From a checkpoint of a small transformer trained on Wikipedia: rotary positions.
Each number is 500 + 25 x the weight over its row's rms, rounded and kept within 0 to 999. Layers, rows and columns count from 0. Numbers have three digits each. The size before them is the row's rms in percent of the matrix's.

# layer 6 MLP down (transposed), 704x256, rms 0.15, rows 117-133, columns 128-255
102:510527493491514471503536484526536482509554481559528523478516471528462510527511455476504492551489460528501502498529478465533531511485495510473464482499465506529484444448510495498470473478514479513461508506514490521507502516477463466517501472512483532506490492527528489473494510502527500495550501506558513525529532440534544437493469500485478521477482515500472550485511433481481517513511
098:492516496532493569491477517489500520520503527478533526501466491470514497514516510484473470515491525483506517538539504515466509439454494505522486471541493480488458472468469511487508466508498531506527529507504496538519500516440495522484509522484492480478516511497538481512476532470489528500516499507491501558518506488561489484490476530436507543498486449480486500532470505529498490479480
101:511548515477479461504506486472529463529527512511492550481556558502479491473493513451546488485562521470518534515530490483531543491484493489517512491513485558515489518490562476498468520519514538502507511503501530564494517464511541500449482518494503527514524501511529524537510505509489499475553533461517492459453509497499524496492469486462482500508529493469510493491497509497483513465456
099:496476529505463513516505509456488527481489528475505453506507499486507497497511510490488556501507495497499461482485489478498481513511498480533531523509520569496476505492510501528499485529508526467445483504494430503511531508490531521483474477475530512499469517519504478490507513532502505511445501525550506462551478527519527503515487520502500538495515528475549464506497471499480472456469
097:522518482484486487511533493509514463489482530520459523522465507497520534543502472521492532475510512506514518551476485505452511444497544545470475438499486461481517504518483487477484489490433505514523509496494504510524501446478520526499507498500518491490495479522501488504530494494464525520536509480493466461477520527556529516483490496518489453467490520464466523470500506498478488495448
094:507513492560533525480464519534473469483508508493506488530487520512512495469463480511478465506502509513475496516493509528521440472481511500522529512497468482509535481520480522505453452482519510480522488542477485497527486503506474508492489503470524485462489531478507516478520501504507493481516516536528500531498494463503532552498507514507508538484486548523485501487522504479503501532489
102:506503480498500516497523489455493483514489547535506466474495496522503527482517554496502443488515481503509520520527527458502535511491478466488464511510519477490549478541525509482469484527486494533497499540502528487492500487515521514476471465516530489499546487581478491508520505513492514519466520510514476488513494467480493494537511497488524493497494497450512483488504504476486495515514
101:487437465558514506483489496470464504537531510486462481486497491517516507471488478495478496536510513532468497529506499480521471475462499484516470463500483465529525497507472508452444518487517505505494488498477489523546487517489486463448503487490509516521515531499493502500464513513470524488482522478509503537486504468538478509497486493535528497489509516527476501480505459491496501502494
103:492528502493503483501504492494505505454530472507538515497509553470475492508530548505501490513528496481494487461478485528497461493517497486498513478511496440500507528457476557463529485509508472467493517521484504530526513432484525503484526472496487489483550485476549515524508512487499507499494488487496496464449505484545488550546505515490503525499488522504491509506505545513516510490547
094:529514500483488519492471542443482514509563493510498451531499549522506493463491503527475533517456489503475488526507471487485520498530525467549486479520474539517498485519479472470530468481492476497529493535450506548505544550469511499452502468481477528498487514454542511472509524481506499473500483502472488534488514485511498468494505485504445480503490507497494521520500542514529517469494
109:525485508458471514527478564497475534509495478459477529492467512451539502432528436474492491485464500444495523474509473538500473481543477518518511530548469489510510518527513499507484499479522492504518486517496507507509519513488538509490553507509481507499501518467454483473495505447512482501523517517541466504498487518499485464480516487507494527504502550501508541522514500489483530487496
099:478514480495502468484486554490516480514529558472474541469518520471471459477537466544516492485483513468487481507536530513514541491466460491501466535559506520499521491488534479510498528518528497507540485474517503522502453465506505530496499511501453517521517498530539478479497554454492483532462507465467507491491507519538496514501479467484485506528508477514502488534500493519534447550503
105:482455514540483480468444504518485476444469505471526472507491506492449498492531480531517529549478502483475535519485521439493473488527499499522473511541485490498516475488493484485489475510442525490521543514489476486507459551498527512487493509525503519465515517488504503506462537509521462515524514488528490480484486516484479530493556505502561506492477517497494506492501484476513512474519
093:562504483558474517470481503482487500481504467509523509476509483480459445460456516490503506552499491529448533484481498536538493545525499503497464498518511486520511483461494527470505473528516512495492507504465472484507539552522494538486443465439480516477500492469524484519496488513536464527512479504521483549471487490499530532521519521484502523484506533510476501511522496510568498514468
100:501484526498526488504527544515495532455465493486493508500498462514484512537484526489520471505517490480536541517561498524553523566500506517500546541526478486520473478500507521504497482497501503467520474508536536508507466514497487516486538525486486501509537515527463507483536501522511476480462496535510486527498479472493508477505546495534439467523518495498509522514515518523520477450492
099:483508493500470475509495528468502505498431446505494482532495553474513524507534515444520489474486489531487503520512505502542503463497471540530491505496489496461534463485528492503484532508509481487525498481461497546518493476470492527519486452480469538470521499533528513537520513450527462479467479471520495486484465469478516455490534529485511476469497526473484556476528538512466496498465
091:478491531500495490508474502511560498556493468496510496502475497473464489492473499524484490492430534479467509466451500453465496461454450475472524455497517516513518510496452478494479514506488475470462533519490505473545470483502515500482518483507525505507510519511532500491531523489487484477537505510499484466477513483503499515515505526525526516491464570489476489507505534466521500509487
# layer 6 MLP gate, 704x256, rms 0.159, rows 118-134, columns 128-255
087:472495490495496482501522520480474448477540433506467428488522514507478503507440478463527540472501508486499454486458508491471523563497493494498501506525539512483535532525526491517500499475482464483509506461513457472484466504510511470532510497491514509511498486486508520483528476525503465494514509491512478479466497516476521510474530485532480445520503540545488480467516487498509494522493
092:478499521526459518537502468535497450505489487553488509512482513552493511519536508474449492542447484471514519519468486499512461502532516500458492493523537463480537455495421501513570484505475484458527514503532490487472497538467451496523528513504485539533498531519517512489482486483506508490508476526528514514483516493513512514524532515538515489544523469487476498508499483508533538471553
104:528496502550543524520550469547508533474501498522507506475487508526490474499500510522471497523497560470515473547482523493470470517530493487457457509510475525513513526540488501524514559464497504480526452527467531495504515480504465501495532514507467498530523499511510502512492487526509480468490532508516440535480530515522522498523471513531515499498548444512468525508511523474540541542505
102:492462539481504504506538480500495505497470504464495511473505536477511450486472493509498556500455522504510523453474516485432455499489507515508480508478460511522478536511488528493472492450512501480457507512488461499492486449487513529492452484493489485479477503501523518543465532500540513440544475492471512501472485537519482500485488463540468519489489502472492482502492539470506469510543
094:533497533507523531484522494500499515479500514479527486513482528493476495483480532487456486489526479493521515499498522508504478490512553502459496487459533510477466495491508513523504537453515472445490514451546497494493507504477495523493494527515492508490482526524532487461522524475522526455508477531545513474466479517441434467476503503470483474464543504503472519512504479482511494488573
105:465511521502519513492480470505438525510515506517479498485473509531454527502481554517508463461459525513521472495503529460499531516549500430504488501523462499464469499475530499505503496534467525488483565490476508471501469503473474498528499481525437481533462493497525483465490511495538483473494542493524500506513526515500529524497460532503514492496541494528455452471501473537464518495491
108:494504484542511506478474475488486504523507531534539493546534505484486502469479547540462499504476493524468538546504458533528474498460480543469462494535494458482482495471450468496477508473513530501507518498495480505491467518502538506495489498491503494538494505436560509499518487471515513517498510483514514453521511516515516497482490420493499502482506518480506494501480498473482507494507
111:506492531463475526520509504478532496514518508545505520480519539521501460510499509530468492480503527491533500512535446498481499484537526503517509503490480498486496485571471508512527454531494466468485518498510546466486483478502524554490498499478596493491513472524496493517509522515517509482495505506488537513449536520481540537501505466508459483473517485516482495518505477420531505519558
099:474509503533450485532486481499496519548502487503522458492498467492507489482522465490556500506517464457492491497531500465498525526511500456492504460497512484514476494486523498522545465489515509534525546480495491504506506442480523530509490499497521540495556487474502499512540502537524494461492505495509492495476544537498525488470497481547511491467492510478465485495463559471514527516481
106:457507503527466488525505531512508468491528493501535520497499524509486534449547462500514490520494480528520483478472477516494490514518484476517494520535495495492480554492548482490492498496467487557501541497513491485523516485467563509509554533507507534505472516498470535511481533519501489485510516538531499508495482486512514500513527519489500481503506550501505518536488432571502489497506
097:471505518485491501511508498477476518478499520445517535468509480543509522497465508547500472492516575454514461491467549483526487513458502492528497520507536515532522485493503510493498479498520481515521488464498533549569478491502522504526491532462487519489496525484528471493525505489483514502540519516482490474540500503503499514506489502504521497505484489426513489531474502507525477531546
103:521469504489492486535483488519525487524465484488474514523508536544499464566474546469534475509526463539561504530516509500489517450487523497521544503501495524532469469483507506491474480495517432482488453448503506529521510513484506482497468511470520450473470485511498479497506539483494503448477507545509448492513506503507525499502483532494487513464513490497481510499491471479473527522478
090:514462515496477522528483474510508493489469471455470507517482480505493512476490504521513480507495516525556500494508482457474494515531496534556479521466528519524560506516540485514510553482501521532463515557460498512513505507510531501451481519537527480499501487494496516486530518475513524506429494542521495508486467448491510545540504529479470506514559558517506468518487475497566518527514
094:495575533534485527493538466506500492531494508491524515505532442549496534497541549499489505550445503480532481500461502492469537440525515521481451538475495466461526502500460473509484504478528462518530524490517479511525483492504529456543517518456503462489519520513535509471501454490529539515472501479503483513479457515499559497508491518491519489503476509497505491493480540480513479504502
093:511518475528520507491512502512477491483499486474490547507498495470475501493511470519484507510480504496511458504506475511503530511523453481508506555497504497563485455519529507526512498511480484520499496534506486450501491497500529483504560516478504448520550510474476503511491501485459491521494448524511472495518528505487467494490451539522492500530501534488503427518497489483505502483481
096:543495530528493523522510492500481517511504498547459488521458494491519528528467470461488473535542515475568471482494485537481469498516514501522492497489530466478532465516498477521553503519501506460500499481497482493465492486502513505516508492516531479515558513546473510474476457489554521529482517489491506484480510523498493510503508499460495511520499482495481497510515525508510494508492
100:445524510499509516516521517493509520491496526472509502529559497475509547510522474517528508506523495530528479471488542495496452450465477493508508512483540498513540471499479496505497495524461530548504519453473483494477509537467521503505497436456492494502516491486487514509511479488444494499527484538496524508487521485484460431523480487480498494516475523539489480479479484510525502526480
# layer 6 MLP up, 704x256, rms 0.171, rows 118-134, columns 128-255
086:497452467497499504511513451551512486498525490481484541490520509496518514497506495465506514546472492501515513462520505518520474495503533523504485485448513492519498508517532466505533538490480476501452513527495488486468472478557461484490482477475510496513493497477431471492505493494512480521473516480478504493519505454498501485492492494536450488506495495529459479477506510519541504534524
099:529531510492477468490505497487523510497499556493489488463516493495505505479499523486518455514436436535454543507497528485498521507469539509551501503464488490499475548505525512541506562508507527541469518549485523484481513497542514471461443458472476482451472466485465512514483505476470510467461515503504495483510486508532522476539502484455483502501493465515515493487543523491523485500513
102:516517564536460516513433478499493478514487470519487483461496520538487491538479540547532491510485470470501490511482466487481515498521516440497518490461515515465508519500482479515497472466491479513499478515503516529442445490532513488487503493476523465517518471484553520509455502536467510494517499490515462464519468474511516530494545531493432433534500517542541490473482478472537512530489
098:497502496499536494519503516502494481488473464492494485492510486462495475497493489501506522530490516488510485548508494524491526499540497524515508463495467512496435500463466499487491530467466477482503471475501477525498511497488475526477459505484508497525481497472464553500452517509499481509530540453489489515471535537489493493504479465502464477531522554522489486481530524506493478453530
099:556437479465520500475480497502562489552501534514526505500516519503472492456504484545478510522512475485466463531529532487479505481528462506467511514531496495516480492545487486461450507476466475496503493504490535484547506478527545461472471449550517515492459481515532485528478466479511483502482530491488482500488522497533503468506488483527502523539519511502495453512482511480502519499514
102:518446501502504531522479488475497481499488513484507489460519522476509486495520480501463499501508479507507490475503473466479483538486527488507455527535534467455471497515509477563503516522514477499487499566500518487505504566462487497475517441469512477486498499543542507475484485509504568501519517539535494495551499563457528510510513484537510496514514473470543484503472483514514488508481
098:499562506486525469473506518501527486468499492519518479543502511482481528512539540483507494498479484491487506475503494486507483535487475479521518478496542536448494515498487451506479497499501485532512539497469541516515430517449523500525500514483505520475432517523538522474529523538508436489519509465536476497526471511510503476489512517509516505558524458493514486532490473492485529516457
100:467558506502468468481458472475476542490495493491511526509509496514489532524508507490472478532513484488520481518469466529508468498500480499515496522550453449450469506453483497486535519499513468515446483501466496509507505467473510485516432516525508491538513472466479521507490470462501515506493461568495520551473502486504531487479477526465490512419500518486490512510527493480462518510503
099:479527496476472446508500538506495525508479527513493487544519493451510515535504516463498510456543517468510522490520483533520520479545532530508489522532511500514500467518522475481501520504504464506513477522520480503495518518507512512524519488504528487543489478482470489523500524487487522482525496524518502493514508490498545506529462513517502476521450521508464551516515463474530493518525
098:478457506508503539510465518466493460526476516496532497473513510513550468502516488499472509458495513525502524495476531521529530465514485512491484549543472496501514513468506470531485490464509517537474572480517523504503534496470559441513501525486489514517513504515470489493473486481538511466512532509515446501531542483510435496501518518492466437491497509496482508514497477511480465541529
103:460535537505502492467521490497487490467475532530498523480511466496482472492536557517521468535476546465526476493536507480524462429468517437523497499514512538508504469497521454503474500451523491485516535456482542503522516491492485521485504471522490532484513537489479522502475530510511519528509483521511488483531541489534495470492504460481501508511510470513477528546469506511536516508485
101:507441498479530515477459547511497478471460516489469493517567494510482458507500527491493477501527485500510492552479475498485506477517516493486439499500449493487545532455551517490511456493490490464441502507485487499516511508480500497489509509505500530485516523548474497500516484520474528495513487541464491465497461483480507543505484527501478509486511482512499529530471450482488489469499
095:471509479486530497470488493513508511504459516525529526485585510508499502501516467455495541495489523468484480514503481499502503479505510494504542527510520501482541489537496521482485526488512501520438495491515537517497452442497552513480496552495477542521535510488462458522503472509513512515487518502521513494521501550512479490480486473508521541437503488483514516497496455524517505524512
101:499502495527499493525496541507539531481491484504465465493520528486509459546489545516491477506488508494541535489479488470473516468490483516542513499490492505487521518479478476466568523500508482493454491462503520498517494477549495473517525517514540484484489506456491496512503498502528458544497499490506522513489503478526500499466479567454497503484535500437469503493558508520479516512489
098:519502527519514490522502500461527488520500499561482471562556528478518535541494508562477480483520479486476525507444520530517516490486477516526505521478487501500493545510521542542487501526439505552495497495499459491487500506516468524535518485511483519505482502510529508536479521483522488451463490493495513509497492497490493446516495483494494518489473526541523501466474518456504511518477
093:458494519471538436538538526490501495514506467518494502482504522466419448511492531532454536538457501505521533507480476498493477519503484495529532505508521500518539517490511501495496488499476451477522523528423521487488535504439519499499496524493518515493467499500532510528508544495486447494524471495485463492517458506527525516478512519501485488503488508472488444498512478462504517514472
099:528484518533495462475541499516495469520511503512511533512510503498497494517474468531509463509545486512502523530550490457449522541529504497548505462502503489530466464529500496512512455466526511507486497448515500494472505540509524494477535505465462504483478551482503496506491466496499544468539538483519500489526471455524533507498539446461472492468469487503498496519481532499497517496504